config.toml
n_layer = 13
d_model = 256
n_head = 4
n_kv_head = 1
head_dim = 128
d_mlp = 704
vocab_size = 4096
activation = "swiglu"
norm = "layernorm"
norm_place = "pre"
norm_eps = 1e-06
positions = "rope"
rope_base = 3270.0
rope_fraction = 1.0
qk_norm = false
attn_scale = 0.0884
bias = "none"
tie_embeddings = false
parallel_block = false
init = "normal"
init_std_qkv = 0.0247
init_std_o = 0.0
init_std_up = 0.0247
init_std_down = 0.0
optimizer = "soap_variant"
lr = 0.00462
lr_mult_qkv = 0.5
beta1 = 0.95
beta2 = 0.95
lr_head = 0.00646
grad_clip = 0.5
warmup_steps = 200
schedule = "wsd"
decay_fraction = 0.925
decay_shape = "linear"
final_lr_fraction = 0.0
batch_tokens = 65536
seq_len = 256
doc_mask = false
train_tokens = 493100000
steps = 7525
dataset = "wikipedia_en"
Each number is 200 + 20 x the weight over its row's rms, rounded and kept within 0 to 999. Layers, rows and columns count from 0. The size before them is the row's rms in percent of the matrix's.

# layer 9 MLP up, 704x256, rms 0.199, rows 616-634, columns 0-127
097,196,195,219,198,205,209,203,180,218,170,175,176,185,192,214,183,207,191,197,225,194,173,198,216,202,210,193,195,211,193,200,209,176,179,209,188,205,205,218,157,211,201,195,216,175,178,175,221,194,194,187,200,181,200,226,225,171,191,200,186,192,182,189,201,176,203,202,200,209,217,209,196,164,169,159,143,220,228,183,163,173,186,215,152,178,200,189,222,209,172,199,171,237,160,199,221,207,218,214,186,192,201,244,225,200,176,179,185,202,189,249,234,206,222,219,194,198,201,172,216,206,159,169,191,200,170,216,187
095,188,190,187,194,153,228,174,176,216,214,218,229,204,212,229,181,231,189,186,202,199,199,171,238,209,176,177,236,181,216,201,161,205,204,198,205,211,191,204,237,187,216,192,215,230,203,189,228,199,195,184,179,219,215,194,235,224,198,205,186,198,204,224,185,172,197,216,187,206,226,192,220,220,201,181,227,155,196,173,201,203,194,198,218,218,212,208,206,190,205,207,230,213,244,242,194,216,191,234,204,195,225,222,202,208,205,187,201,209,176,220,224,206,172,186,144,194,209,201,230,217,221,178,191,201,173,219,202
103,185,221,201,214,231,192,211,179,209,182,189,182,215,200,150,176,222,212,176,187,240,196,210,174,215,188,214,213,184,235,225,193,209,220,198,190,206,196,174,191,215,197,195,222,204,229,226,194,167,193,194,189,195,167,204,207,197,230,188,241,183,187,223,198,216,205,208,176,208,231,224,210,161,198,208,206,200,221,219,189,211,194,166,210,189,217,197,181,184,180,208,228,196,170,204,185,205,196,177,179,217,220,214,191,176,199,199,160,208,204,193,193,203,205,186,195,195,215,238,198,206,201,192,222,208,179,233,239
091,208,188,193,217,197,192,199,167,188,184,220,157,213,177,197,235,168,186,219,183,189,243,181,186,215,175,193,175,200,212,221,226,210,194,194,218,185,180,167,180,202,189,198,177,199,190,240,241,197,220,235,198,207,211,169,177,228,183,213,173,230,217,212,219,198,186,193,180,220,193,181,185,183,199,228,216,198,195,218,211,173,181,192,185,176,198,186,192,186,182,211,211,216,196,229,209,162,203,190,208,203,201,236,174,207,195,199,191,197,193,192,189,204,228,203,214,168,189,222,197,190,206,188,175,231,221,204,204
117,205,172,246,198,232,194,202,192,197,202,199,215,171,227,173,224,183,208,186,207,227,169,208,171,209,188,202,190,199,192,180,210,206,159,212,195,189,196,212,229,229,187,213,222,210,206,206,202,176,209,234,196,221,160,206,188,181,257,187,163,205,189,216,213,191,175,205,212,224,205,181,217,209,188,221,230,215,164,181,223,177,203,191,179,210,191,199,203,219,228,203,206,213,198,234,227,193,203,214,219,183,251,192,171,178,196,252,188,198,225,171,216,188,192,198,202,185,218,239,197,229,173,226,191,194,225,196,215
097,227,186,181,191,206,175,197,210,205,196,226,204,205,208,214,191,191,200,213,192,161,201,182,217,157,201,241,226,209,201,162,220,218,204,222,187,200,200,200,175,192,234,223,195,207,189,228,189,172,214,186,244,207,201,213,148,185,227,205,211,218,193,198,217,163,208,195,182,197,227,233,189,177,191,195,167,205,211,182,187,225,175,225,175,161,205,259,174,228,205,206,182,194,202,198,214,246,206,189,225,184,218,181,252,181,255,206,207,199,231,212,185,215,172,213,175,201,169,194,163,217,236,196,190,164,191,167,178
103,136,207,190,170,193,230,211,187,231,221,205,231,202,190,188,168,233,175,237,187,233,212,199,166,237,205,183,168,195,236,234,203,173,172,192,199,203,167,210,181,192,164,195,139,238,186,176,203,204,200,220,217,183,206,176,197,210,208,212,174,193,216,186,190,215,189,204,217,199,190,191,197,194,221,226,240,177,177,208,220,184,189,180,184,190,227,213,215,182,182,203,219,184,206,197,191,172,232,197,203,202,192,196,175,213,238,217,190,210,208,167,213,228,205,183,229,195,172,187,215,190,222,196,192,218,209,216,159
101,203,194,221,183,210,221,204,218,222,191,194,164,219,195,208,184,190,220,212,208,159,167,202,174,196,187,175,195,196,225,186,169,194,227,227,189,213,146,223,233,206,188,180,212,177,203,221,211,191,197,196,186,188,203,191,201,202,202,184,232,211,226,202,210,191,203,223,267,184,212,195,200,200,212,204,196,198,218,192,247,182,239,138,194,219,244,230,211,199,207,206,215,193,186,215,178,226,196,199,156,218,221,228,215,194,201,158,228,184,227,212,176,212,187,201,204,217,192,196,189,218,173,207,171,195,183,233,196
104,219,196,220,224,200,185,209,223,209,230,221,215,224,209,241,177,188,189,230,194,196,217,244,172,172,211,229,224,240,219,190,198,193,206,224,153,194,233,216,189,161,197,214,225,184,172,179,196,220,220,181,209,205,235,174,206,219,186,219,221,194,201,205,194,228,217,174,206,174,196,203,203,194,193,168,188,232,239,172,197,206,176,226,217,199,200,185,214,200,201,184,192,191,203,216,200,191,205,194,208,216,210,215,182,190,208,206,185,179,180,192,233,204,193,185,206,214,227,182,252,201,191,230,191,196,230,211,174
103,235,224,203,175,211,221,217,195,223,256,191,199,200,226,205,183,222,178,191,191,201,167,196,207,194,202,177,203,174,197,205,190,212,185,210,207,194,176,243,174,176,193,196,191,175,201,192,201,180,175,195,203,197,208,225,190,221,176,208,196,219,184,196,190,177,200,195,178,207,220,188,179,224,211,212,210,165,174,186,236,203,200,189,192,191,187,202,191,224,249,222,185,199,186,221,208,212,204,200,185,195,176,181,208,198,177,184,203,201,182,193,218,178,215,175,207,195,207,234,199,194,174,177,220,169,206,155,209
098,181,205,204,222,213,206,227,193,204,205,179,156,208,221,155,208,225,211,211,209,210,228,217,185,203,185,194,169,160,179,224,192,208,199,213,209,228,202,213,201,197,212,213,201,191,237,206,225,228,189,179,205,175,189,184,221,168,169,203,212,176,188,205,193,219,189,177,195,181,173,191,203,219,201,214,204,207,181,238,202,183,238,221,177,192,222,215,168,259,237,222,221,237,190,214,169,215,208,198,224,185,209,187,224,206,219,217,233,193,191,189,214,215,183,182,195,177,236,213,203,178,183,196,187,237,220,225,198
101,177,205,177,201,205,194,206,218,210,219,202,196,183,184,198,198,208,180,199,225,254,212,224,187,191,216,226,212,188,226,211,217,209,200,170,168,236,186,196,173,225,203,181,213,170,204,204,184,163,226,188,220,228,208,189,166,197,191,227,187,214,214,197,208,221,215,215,220,204,234,166,175,198,196,235,162,199,210,184,206,217,170,210,176,197,184,169,186,189,164,187,187,202,183,188,220,194,221,179,202,218,229,179,212,205,179,208,171,220,195,210,175,183,190,172,193,216,183,204,199,201,208,195,197,236,189,250,197
103,228,207,170,200,213,209,226,200,195,206,165,213,176,229,211,209,193,187,224,176,218,156,204,244,204,215,207,233,199,228,199,182,193,181,199,209,206,227,204,182,211,177,211,207,198,173,203,157,227,153,227,209,192,182,223,197,222,167,220,200,239,220,198,195,205,190,171,204,194,191,195,169,206,194,179,216,194,205,181,224,199,212,226,182,195,227,224,199,231,210,246,172,201,186,196,207,183,212,184,197,219,223,204,173,182,212,240,201,238,188,177,194,184,206,222,225,193,177,225,177,222,191,198,217,174,218,201,189
100,181,232,190,183,198,235,193,196,221,184,159,181,211,191,210,150,185,225,211,214,216,180,180,214,166,215,165,205,164,225,252,157,178,212,188,168,227,231,173,215,201,212,199,184,188,193,194,203,240,174,197,192,221,221,206,223,228,198,203,165,169,209,182,192,210,210,214,185,201,219,195,200,180,202,207,250,224,178,188,199,208,195,173,215,180,189,229,180,204,199,182,231,192,176,190,159,239,169,209,201,182,181,199,153,195,197,188,194,162,211,205,216,181,207,192,218,196,180,217,181,192,223,214,203,207,202,217,178
099,184,204,210,202,198,180,196,204,196,197,198,190,216,183,207,216,223,192,203,144,236,187,230,206,198,214,220,224,179,193,193,189,233,222,210,216,202,207,195,217,207,165,217,241,207,174,221,205,158,201,198,210,207,190,217,174,214,196,186,219,170,178,203,182,222,211,218,224,195,191,144,198,210,229,216,186,219,213,186,215,138,196,211,231,215,188,233,205,211,207,235,174,227,170,199,193,193,152,174,218,202,179,239,187,156,196,194,180,179,190,214,196,204,189,176,190,187,148,179,178,222,183,217,203,220,192,212,197
096,182,217,210,196,201,200,232,216,211,204,158,183,194,191,161,210,208,180,191,191,187,207,160,223,170,170,179,208,213,222,186,193,164,182,229,189,201,226,189,182,192,186,191,198,204,203,220,169,177,169,194,203,195,170,186,228,192,176,181,232,179,225,201,201,189,196,173,217,232,201,213,168,206,192,214,178,179,193,184,229,209,182,181,192,177,232,205,185,188,223,185,186,207,175,213,202,215,204,179,204,184,177,191,218,171,199,204,187,209,222,174,182,180,191,224,167,207,196,190,211,219,203,162,170,191,174,192,173
105,210,215,201,198,204,228,185,190,238,177,174,221,218,211,189,183,186,194,183,177,199,182,212,207,192,209,185,206,169,213,177,207,183,207,202,181,194,198,191,233,184,242,191,145,218,178,203,172,181,199,195,160,206,163,231,206,215,210,196,205,177,217,187,245,178,176,205,196,234,164,192,212,202,242,196,195,218,177,174,212,180,188,198,175,178,198,197,194,215,186,167,228,248,243,177,200,213,224,177,174,208,218,205,195,171,210,195,213,217,173,218,236,187,187,193,163,199,209,239,213,189,195,225,198,197,236,164,205
101,217,190,180,225,201,185,207,191,200,218,201,214,185,206,197,240,195,202,238,222,198,200,217,203,227,196,188,216,213,184,213,184,215,200,180,227,212,183,237,176,183,182,178,187,196,153,201,208,190,228,181,164,209,230,237,200,221,190,196,215,212,201,201,160,184,206,207,209,220,215,221,227,210,221,176,153,185,174,195,200,206,226,206,234,188,232,181,140,176,215,196,222,211,222,197,213,184,210,194,200,227,176,158,213,175,173,225,187,184,171,225,174,162,217,165,179,181,201,204,205,176,201,186,211,232,183,221,201
099,197,173,164,179,209,202,192,258,167,148,208,201,201,202,208,204,218,189,212,215,199,198,245,191,231,147,220,187,208,180,213,169,229,183,203,189,158,184,216,191,218,218,207,176,217,193,196,192,187,207,213,204,217,242,234,181,200,215,226,173,197,218,156,220,178,189,188,229,191,242,198,196,181,176,226,191,214,189,237,179,213,212,190,186,189,203,181,190,198,187,240,194,212,215,234,147,182,214,220,183,173,195,191,202,217,222,216,177,165,192,169,214,187,199,207,226,156,224,202,232,218,202,221,208,208,226,204,196
# layer 9 MLP down (transposed), 704x256, rms 0.192, rows 616-633, columns 0-127
101,192,189,220,180,199,207,233,209,193,189,217,210,198,212,193,189,222,212,195,183,203,207,185,226,189,214,197,202,193,240,212,213,203,205,190,203,191,190,178,190,215,210,150,180,213,211,192,210,203,192,182,209,202,226,232,176,189,189,215,183,180,196,223,173,210,164,212,241,222,167,190,212,146,184,239,216,209,217,233,214,194,209,187,178,246,178,208,203,242,183,165,197,207,229,189,217,194,229,209,210,176,201,170,192,216,206,216,191,224,210,248,230,203,210,234,205,179,215,223,200,197,197,190,200,185,192,185,217
099,166,229,131,197,213,208,184,218,201,188,187,213,182,206,206,239,201,193,193,205,185,177,200,195,239,192,181,228,212,212,198,193,158,207,236,197,206,199,224,202,201,237,206,198,208,188,204,194,215,199,221,164,213,170,225,221,177,200,184,191,187,175,186,191,228,192,180,205,218,221,200,195,201,179,229,215,201,160,200,198,210,150,209,167,193,203,202,187,180,198,226,181,182,188,220,172,190,180,214,180,235,199,226,205,217,207,241,202,190,184,171,216,217,188,151,194,210,170,197,214,216,200,228,196,216,191,196,188
107,223,199,222,206,225,180,184,175,199,180,206,173,181,211,171,198,149,231,185,178,194,207,190,202,199,189,189,193,189,185,188,209,153,209,174,220,188,198,194,191,201,209,205,192,200,192,211,204,198,222,207,211,177,226,217,179,187,209,177,205,212,181,173,206,217,224,189,183,181,159,218,214,197,203,221,194,194,225,189,230,174,211,200,210,201,198,217,198,178,197,234,184,195,213,186,236,163,222,190,221,194,195,207,186,186,181,204,233,188,201,190,250,234,218,201,185,219,162,170,205,187,198,236,225,195,198,191,237
084,181,207,227,176,220,201,206,172,201,195,184,236,208,199,173,166,257,198,198,184,176,191,230,217,219,185,174,213,230,205,194,198,185,177,207,197,220,220,209,224,212,208,191,194,187,180,184,190,216,195,172,243,190,193,216,215,219,191,207,233,209,208,166,222,224,188,216,165,186,201,203,209,204,160,170,185,183,221,210,212,242,201,186,182,192,181,164,202,229,226,137,173,223,170,195,206,191,214,200,237,184,194,187,218,206,192,211,200,197,229,213,215,205,190,177,209,237,224,202,191,187,190,203,208,174,182,176,190
111,195,215,217,213,214,148,244,150,216,201,200,208,208,260,203,194,202,197,176,201,190,228,205,176,198,194,199,161,216,211,154,186,207,148,190,220,194,194,183,215,222,158,208,214,216,208,201,206,184,191,224,227,196,183,205,159,195,233,179,201,179,176,195,191,202,180,205,221,213,257,222,176,205,236,210,186,215,213,184,195,212,193,187,149,191,181,202,186,218,211,208,194,176,205,187,217,219,189,179,215,185,225,194,218,221,217,221,238,168,202,240,197,171,202,156,238,212,244,214,195,170,189,201,227,192,197,183,195
096,248,214,217,156,190,201,187,219,234,223,213,208,200,175,209,181,199,209,225,206,169,244,196,219,222,201,187,197,183,197,178,201,205,181,221,228,179,179,194,205,229,228,181,240,186,193,208,215,214,194,211,211,216,208,199,223,195,185,194,211,198,230,239,218,198,194,169,200,167,182,214,211,200,195,168,171,182,205,191,206,198,198,210,203,209,203,170,198,203,222,157,177,168,194,207,222,184,174,213,215,178,213,219,228,199,209,224,253,201,219,195,212,212,189,218,173,187,192,229,186,198,191,193,228,154,199,224,174
102,239,184,231,203,167,178,234,173,254,223,200,199,209,161,191,227,202,178,198,194,234,190,207,172,187,190,201,212,180,220,199,223,170,172,186,168,155,180,198,206,193,228,154,220,242,176,180,218,217,174,221,199,183,183,214,194,203,228,228,195,214,200,203,191,192,179,205,195,222,209,192,235,207,184,212,214,139,181,225,241,189,193,219,203,205,215,191,205,164,186,166,216,213,210,184,219,198,182,192,204,201,203,200,183,189,189,188,221,189,195,236,175,230,210,185,200,220,182,171,170,180,182,184,203,217,207,224,185
092,203,187,212,190,209,191,185,222,195,208,159,215,230,223,206,260,154,208,215,211,197,223,180,183,200,185,188,165,189,200,233,182,189,195,214,222,209,204,207,211,178,189,198,204,220,184,208,199,194,214,229,206,200,205,186,214,220,176,168,192,187,193,216,190,188,177,212,191,206,251,186,214,209,182,202,189,201,222,206,222,176,192,210,218,221,203,197,153,203,194,188,176,181,159,196,221,191,217,233,210,196,195,206,193,223,163,227,197,195,216,177,213,184,179,218,216,196,251,235,200,204,212,193,204,181,236,214,198
102,175,203,176,209,217,204,194,228,200,209,212,197,228,200,221,228,196,214,209,187,200,264,237,175,234,163,210,186,204,217,204,208,198,191,215,180,195,215,197,180,176,178,199,198,204,206,207,206,155,212,208,235,217,207,210,202,185,188,214,188,226,227,204,234,207,229,187,204,174,204,189,206,231,193,164,177,201,194,198,216,192,214,195,217,214,212,232,212,204,206,203,198,193,191,214,201,199,223,154,207,181,225,197,212,188,217,207,216,189,179,203,241,204,182,231,183,208,259,236,203,192,192,156,196,166,225,181,205
107,211,217,222,225,198,196,184,203,195,190,221,179,192,185,224,174,211,164,195,188,203,203,237,182,205,180,190,188,191,183,232,209,233,213,168,203,230,207,247,210,206,204,189,173,210,197,220,184,193,198,209,212,227,215,232,217,196,223,194,200,197,187,195,236,196,181,203,195,184,168,211,208,185,212,184,208,208,212,196,175,197,181,159,193,192,221,187,165,208,203,197,189,197,182,206,215,224,196,213,171,243,227,203,189,200,195,211,189,212,216,198,205,182,237,211,198,172,175,203,172,194,214,221,219,199,182,199,214
097,160,220,191,201,193,196,184,217,177,200,200,201,206,188,170,191,205,200,193,207,186,223,254,183,167,240,215,193,197,211,180,201,193,210,181,236,189,211,195,198,174,206,189,221,228,202,229,209,236,240,228,180,200,202,201,188,185,194,219,197,199,197,186,187,155,192,197,197,188,200,214,182,159,234,183,174,174,230,228,195,219,176,196,186,219,194,178,249,190,239,168,192,199,186,181,199,171,170,184,208,193,193,156,217,170,200,160,213,178,186,213,195,184,169,169,192,214,206,173,185,167,200,195,198,182,203,197,208
101,205,187,203,229,208,205,184,212,169,220,165,186,207,151,194,184,245,205,246,179,229,184,222,188,201,199,196,219,205,209,207,233,188,203,205,154,187,208,150,166,222,210,204,195,216,204,217,218,180,217,209,199,192,192,207,225,188,184,201,204,176,193,166,189,174,218,230,189,237,198,219,214,263,217,200,210,238,208,240,170,213,217,237,192,211,218,222,215,223,169,185,180,233,224,150,194,218,204,204,180,236,171,203,213,208,176,228,184,210,226,237,194,187,191,195,198,195,230,205,198,214,204,203,192,221,184,204,208
104,194,218,223,201,181,232,222,199,213,211,230,236,183,207,194,213,225,188,195,183,178,197,195,187,229,220,216,176,216,206,194,197,204,208,208,209,243,187,201,169,220,176,212,208,217,190,201,194,212,223,204,205,190,206,249,232,193,193,211,228,219,242,205,160,202,227,223,184,192,171,221,199,217,189,231,190,198,189,171,212,205,210,190,171,191,184,177,177,184,190,192,181,195,217,183,168,202,210,209,224,194,238,197,191,217,217,239,219,229,221,187,237,199,207,229,241,218,182,186,183,231,219,214,237,208,224,221,226
102,196,171,197,201,224,217,191,234,201,202,207,187,239,189,204,162,209,209,185,192,202,222,205,217,216,232,192,211,207,196,210,188,195,172,204,192,199,200,190,204,246,180,229,192,210,176,217,214,177,208,209,213,193,163,184,190,229,201,210,235,194,194,215,191,195,242,197,225,226,221,213,156,217,228,175,226,200,245,193,213,180,180,228,193,192,196,200,242,193,192,232,198,193,201,208,172,190,173,191,199,232,188,210,198,227,171,213,191,255,174,204,178,222,186,230,203,199,161,195,215,207,183,180,209,220,207,225,239
101,202,186,204,226,200,195,206,188,182,192,223,194,144,217,208,176,171,189,208,208,211,181,212,198,188,194,222,209,186,208,172,188,217,201,206,185,219,177,186,204,203,206,186,197,229,229,197,211,191,175,231,192,183,204,212,190,182,191,224,184,186,183,227,223,189,215,221,216,208,183,184,195,192,189,232,186,226,233,217,184,195,189,179,208,195,210,229,233,220,181,194,195,164,153,198,183,197,209,204,188,237,196,210,208,165,217,211,214,223,223,183,224,216,217,245,226,263,194,194,199,192,180,200,206,181,214,219,197
099,163,214,210,203,210,230,222,213,182,194,201,197,228,220,198,198,201,213,190,237,198,196,179,185,208,221,195,211,173,194,158,168,173,225,181,227,222,176,237,194,194,174,180,186,202,190,214,194,185,183,200,225,213,205,225,202,201,212,183,190,184,201,205,202,203,175,186,218,212,257,221,199,195,226,165,163,204,239,191,201,225,216,206,197,193,206,189,245,212,211,189,219,178,196,196,221,203,210,203,191,185,212,204,210,169,242,178,211,198,202,202,205,153,215,197,227,221,221,222,217,192,189,211,199,224,209,220,195
103,219,224,195,237,210,206,237,163,204,185,208,236,225,198,196,177,219,210,220,199,225,211,225,245,192,200,196,217,220,185,203,204,198,225,201,207,189,235,194,171,220,194,204,167,213,166,201,184,188,198,210,158,203,197,218,202,217,229,217,230,181,201,201,219,217,178,167,175,206,215,175,209,238,189,219,180,199,194,199,244,152,244,190,190,214,200,185,198,206,175,188,189,216,184,192,221,213,184,183,195,203,177,191,208,201,188,166,196,216,205,227,221,216,198,206,186,214,169,190,218,191,180,228,186,207,206,185,186
098,202,178,207,212,184,195,246,197,198,191,213,190,180,213,200,196,214,206,197,232,198,203,235,246,205,204,200,200,212,251,207,202,194,207,183,166,240,211,209,186,220,201,223,223,162,196,202,179,196,228,180,209,176,197,202,147,183,218,215,215,178,189,169,186,188,212,232,222,185,204,168,166,188,207,187,205,220,183,174,169,199,187,210,190,189,196,198,191,180,207,275,202,199,208,188,199,172,193,235,195,220,203,190,201,184,222,179,225,200,206,214,253,181,199,186,183,194,209,233,209,221,221,232,185,231,171,182,200
# layer 9 MLP gate, 704x256, rms 0.19, rows 617-634, columns 0-127
096,181,221,201,204,192,211,198,227,165,206,211,188,180,210,200,159,215,174,198,240,199,184,202,223,202,187,215,241,179,240,191,202,179,191,223,194,189,186,177,256,210,238,190,234,237,201,196,232,207,193,179,184,187,212,196,214,223,221,235,186,189,187,223,217,195,190,179,208,177,191,176,204,237,218,212,204,167,177,218,191,198,154,177,190,211,211,216,204,167,196,204,211,203,189,218,230,193,212,200,185,239,218,188,231,205,219,191,182,206,201,190,237,203,216,182,201,205,220,220,222,216,181,182,221,205,190,223,237
109,204,191,186,171,239,213,197,235,199,189,222,212,188,192,238,207,210,182,196,186,197,207,206,195,184,205,180,191,218,203,230,189,207,175,204,228,184,214,187,226,237,181,210,185,201,221,168,174,152,171,216,223,206,187,220,201,194,197,223,179,202,228,212,176,186,210,198,230,219,215,162,222,236,193,221,205,206,192,205,213,178,143,213,194,202,207,205,167,205,186,216,238,176,202,174,169,174,194,194,207,202,207,205,211,203,213,241,163,207,205,226,205,187,172,209,183,191,205,234,206,209,197,185,197,191,177,179,166
081,199,199,199,216,200,204,199,250,196,205,220,218,193,182,209,226,191,214,213,196,184,251,195,183,197,209,186,174,180,169,185,227,171,210,198,176,208,203,207,175,176,209,231,191,201,190,249,184,203,189,210,157,204,216,175,202,164,230,224,181,182,197,225,181,192,218,202,208,202,212,193,203,215,241,214,210,210,174,192,176,171,175,164,221,200,188,223,252,210,186,243,219,202,219,191,226,197,180,201,161,203,225,218,200,171,194,204,232,170,180,212,196,162,212,230,192,193,205,219,211,219,197,219,188,214,183,207,169
117,237,219,190,249,203,210,188,226,157,186,233,202,195,193,221,208,200,173,206,210,164,176,195,210,211,187,178,196,196,194,203,214,207,253,193,184,196,188,206,194,171,197,225,166,220,163,196,194,188,200,194,172,215,229,208,188,226,201,198,189,191,212,214,185,232,212,212,183,186,205,194,216,180,231,188,221,171,214,211,195,203,177,181,200,167,174,194,219,183,227,207,208,163,187,209,168,220,180,192,178,231,188,208,197,160,212,188,189,246,176,244,168,251,237,225,200,223,177,175,234,213,191,150,209,211,171,197,240
095,195,204,179,242,185,177,195,201,192,201,230,186,234,210,226,200,227,230,212,244,209,208,174,204,198,179,239,182,186,163,201,220,203,186,166,186,182,215,200,229,187,189,188,197,211,201,181,158,207,189,163,218,246,189,199,174,226,191,206,229,220,200,196,198,218,213,221,185,172,213,199,190,227,175,193,216,207,217,181,201,182,238,203,196,217,180,182,202,180,176,221,178,211,160,204,210,199,177,195,184,165,205,230,191,170,214,207,184,238,199,219,226,165,205,183,219,177,245,198,201,214,176,214,191,168,174,209,217
105,224,205,166,144,213,200,235,195,226,209,188,202,161,193,193,212,199,192,191,227,193,196,191,213,157,220,185,215,192,235,171,224,217,217,182,186,225,217,211,173,214,242,180,209,204,246,185,182,207,172,218,229,189,195,206,207,209,167,171,188,202,186,202,146,204,172,219,225,168,207,230,140,184,198,225,223,236,233,235,183,196,205,205,202,187,152,155,182,197,186,218,200,228,198,221,203,192,205,196,189,201,197,172,180,206,206,193,182,213,210,191,169,189,228,217,200,201,201,217,176,179,164,193,203,230,210,220,234
097,226,206,184,217,208,175,179,173,214,169,171,237,201,205,218,192,220,211,163,209,190,193,174,164,189,189,204,212,213,173,192,201,210,173,202,214,167,217,205,220,196,218,194,204,226,187,189,231,178,201,213,223,212,211,191,176,228,214,210,235,221,199,229,193,196,197,198,160,174,205,187,189,180,195,201,197,210,191,203,190,203,158,211,194,178,212,201,198,175,153,175,200,191,203,156,184,154,180,185,188,218,163,202,180,193,216,177,191,197,202,204,230,189,209,217,198,189,188,177,210,191,210,205,207,221,184,229,220
108,237,215,208,160,230,195,182,203,184,191,183,218,193,215,235,208,182,204,208,234,201,204,230,209,189,185,234,200,204,196,221,253,209,245,214,209,174,207,239,200,180,176,208,179,212,184,213,223,211,196,224,205,240,220,210,195,214,174,218,178,212,140,227,152,186,216,180,218,177,204,171,153,174,161,203,173,214,209,202,218,231,215,177,191,190,200,208,199,201,232,181,168,215,204,221,203,185,196,201,193,192,194,204,226,170,204,207,216,193,186,217,219,203,221,204,218,198,195,176,222,220,188,190,205,199,204,187,198
105,228,172,207,200,163,196,186,191,206,182,233,177,189,204,169,182,219,214,200,180,224,200,198,172,211,202,205,203,229,209,179,208,192,200,223,210,205,203,215,225,173,207,181,169,201,189,202,199,170,208,184,159,222,197,185,160,237,229,199,201,199,199,200,212,206,215,214,215,203,210,226,202,225,192,170,215,190,188,211,200,219,196,196,157,194,233,194,232,210,219,260,218,181,205,178,199,169,217,207,189,217,173,166,220,197,191,177,177,187,218,210,192,167,219,196,166,189,177,208,244,203,196,185,228,185,202,219,206
094,219,179,161,165,221,197,206,175,202,192,195,214,174,177,209,174,180,193,192,219,222,200,228,212,187,214,204,191,226,204,210,192,191,198,214,223,200,211,210,217,199,171,182,235,217,221,188,192,194,198,196,182,199,206,175,183,179,217,188,220,209,228,193,191,200,181,182,199,174,185,196,201,198,212,228,178,256,210,165,213,209,171,165,232,177,207,202,222,257,209,172,234,217,219,185,193,227,205,195,174,221,184,215,227,217,218,186,193,218,190,234,214,239,213,187,219,243,198,180,232,221,221,183,234,160,233,181,230
096,247,189,184,238,218,224,247,189,205,189,201,202,203,214,219,229,180,172,194,211,213,210,214,168,200,180,204,189,217,165,191,200,219,203,208,225,195,199,180,173,171,186,232,191,203,196,170,182,218,187,168,210,161,202,196,206,216,223,188,214,215,183,189,171,235,171,210,167,183,216,181,156,193,223,123,197,203,194,226,220,212,164,204,187,209,189,201,196,232,174,199,192,226,186,165,200,186,204,194,215,205,212,210,219,219,186,227,202,236,223,189,224,201,217,188,211,224,201,208,180,199,208,195,214,186,154,212,189
103,203,174,183,195,193,173,210,189,206,201,191,204,203,165,234,203,196,162,211,216,195,196,185,191,199,201,163,214,204,217,168,185,201,184,150,169,170,170,213,201,241,196,198,213,218,185,215,185,239,135,192,198,207,192,200,177,206,210,219,193,205,187,212,219,209,199,199,188,196,270,181,171,192,174,201,218,234,199,223,184,189,191,200,202,174,195,187,202,209,193,196,220,179,219,204,219,203,165,155,194,177,190,215,206,234,213,184,222,169,210,193,168,190,232,207,179,160,195,188,203,161,160,181,189,210,220,203,194
098,191,197,199,213,196,190,211,170,172,193,199,175,203,226,210,232,191,160,195,189,166,180,170,179,235,198,185,210,196,205,208,220,196,184,228,207,217,193,184,194,195,219,178,225,227,202,201,205,168,228,189,241,193,219,198,152,215,253,214,223,234,211,215,192,218,187,195,156,189,218,177,196,236,194,201,199,187,177,258,218,206,199,169,215,210,227,228,190,174,253,187,221,232,202,196,236,167,196,196,199,200,180,151,176,197,161,199,202,176,203,176,205,181,211,191,186,211,198,220,183,196,188,158,206,227,169,210,194
095,220,204,247,189,214,187,194,232,213,193,223,212,179,189,194,178,226,188,205,210,202,237,216,203,225,160,209,182,175,188,202,205,169,171,230,202,176,181,194,189,222,193,213,203,205,158,184,213,200,200,185,188,220,234,176,217,204,262,195,186,180,233,226,192,178,207,231,208,184,209,167,189,211,211,187,185,204,172,175,184,182,211,217,163,209,206,182,177,174,219,184,154,180,230,197,176,199,224,201,196,208,184,205,216,233,188,215,248,215,186,211,217,216,182,168,215,210,172,181,204,180,191,189,163,221,214,202,198
101,201,215,215,183,202,213,199,232,186,201,232,181,201,207,198,182,178,200,202,171,162,175,183,201,186,207,220,211,198,240,194,156,234,203,220,182,221,203,218,224,196,215,176,193,192,182,189,215,217,212,210,186,171,208,220,180,214,186,210,238,211,172,175,149,212,140,199,219,211,228,191,189,199,204,200,245,217,179,196,199,187,193,169,210,200,193,231,210,201,180,178,198,188,208,204,200,197,215,161,210,213,187,162,185,255,201,175,161,205,200,223,201,206,186,196,234,196,194,237,214,198,180,243,178,173,183,205,213
107,194,184,209,196,204,180,203,205,207,196,175,189,205,206,220,221,211,198,202,193,185,217,190,215,218,200,179,211,179,209,211,183,193,186,192,208,197,213,182,186,203,187,204,185,247,197,203,170,209,172,205,240,204,199,193,195,193,192,230,216,184,132,238,210,176,196,224,191,178,229,134,177,182,182,177,188,181,203,210,224,194,223,213,206,154,235,207,191,196,169,164,234,239,203,196,200,216,208,187,205,221,167,216,187,189,209,197,217,207,255,185,191,194,201,186,227,215,237,223,201,221,171,195,185,186,213,197,196
095,217,188,196,215,189,199,172,204,241,241,220,186,212,204,175,174,162,211,185,219,192,221,226,149,214,215,167,166,195,194,194,191,204,232,200,196,193,188,183,190,199,197,187,208,187,164,215,159,240,166,205,179,185,195,191,235,176,206,220,193,207,197,254,219,185,192,199,192,158,212,183,210,202,193,197,223,190,176,221,205,202,187,189,192,196,193,220,163,191,176,223,176,189,207,186,199,152,232,236,197,192,204,193,185,211,195,191,204,227,210,234,216,199,217,202,187,186,246,216,216,229,218,179,194,195,214,228,174
107,199,203,194,195,185,224,199,226,188,196,214,225,215,179,204,182,190,201,198,200,213,158,212,230,145,212,207,198,180,184,193,211,228,188,152,200,186,212,201,210,208,179,191,181,232,191,208,215,201,196,179,211,190,169,236,234,199,216,162,215,210,168,183,181,207,211,169,188,172,215,234,193,200,195,194,201,234,186,186,210,175,192,225,174,208,174,224,173,188,182,237,208,200,206,202,179,179,217,190,216,226,194,197,180,207,209,162,205,181,193,192,203,200,203,187,175,229,242,179,184,188,233,202,206,189,160,226,208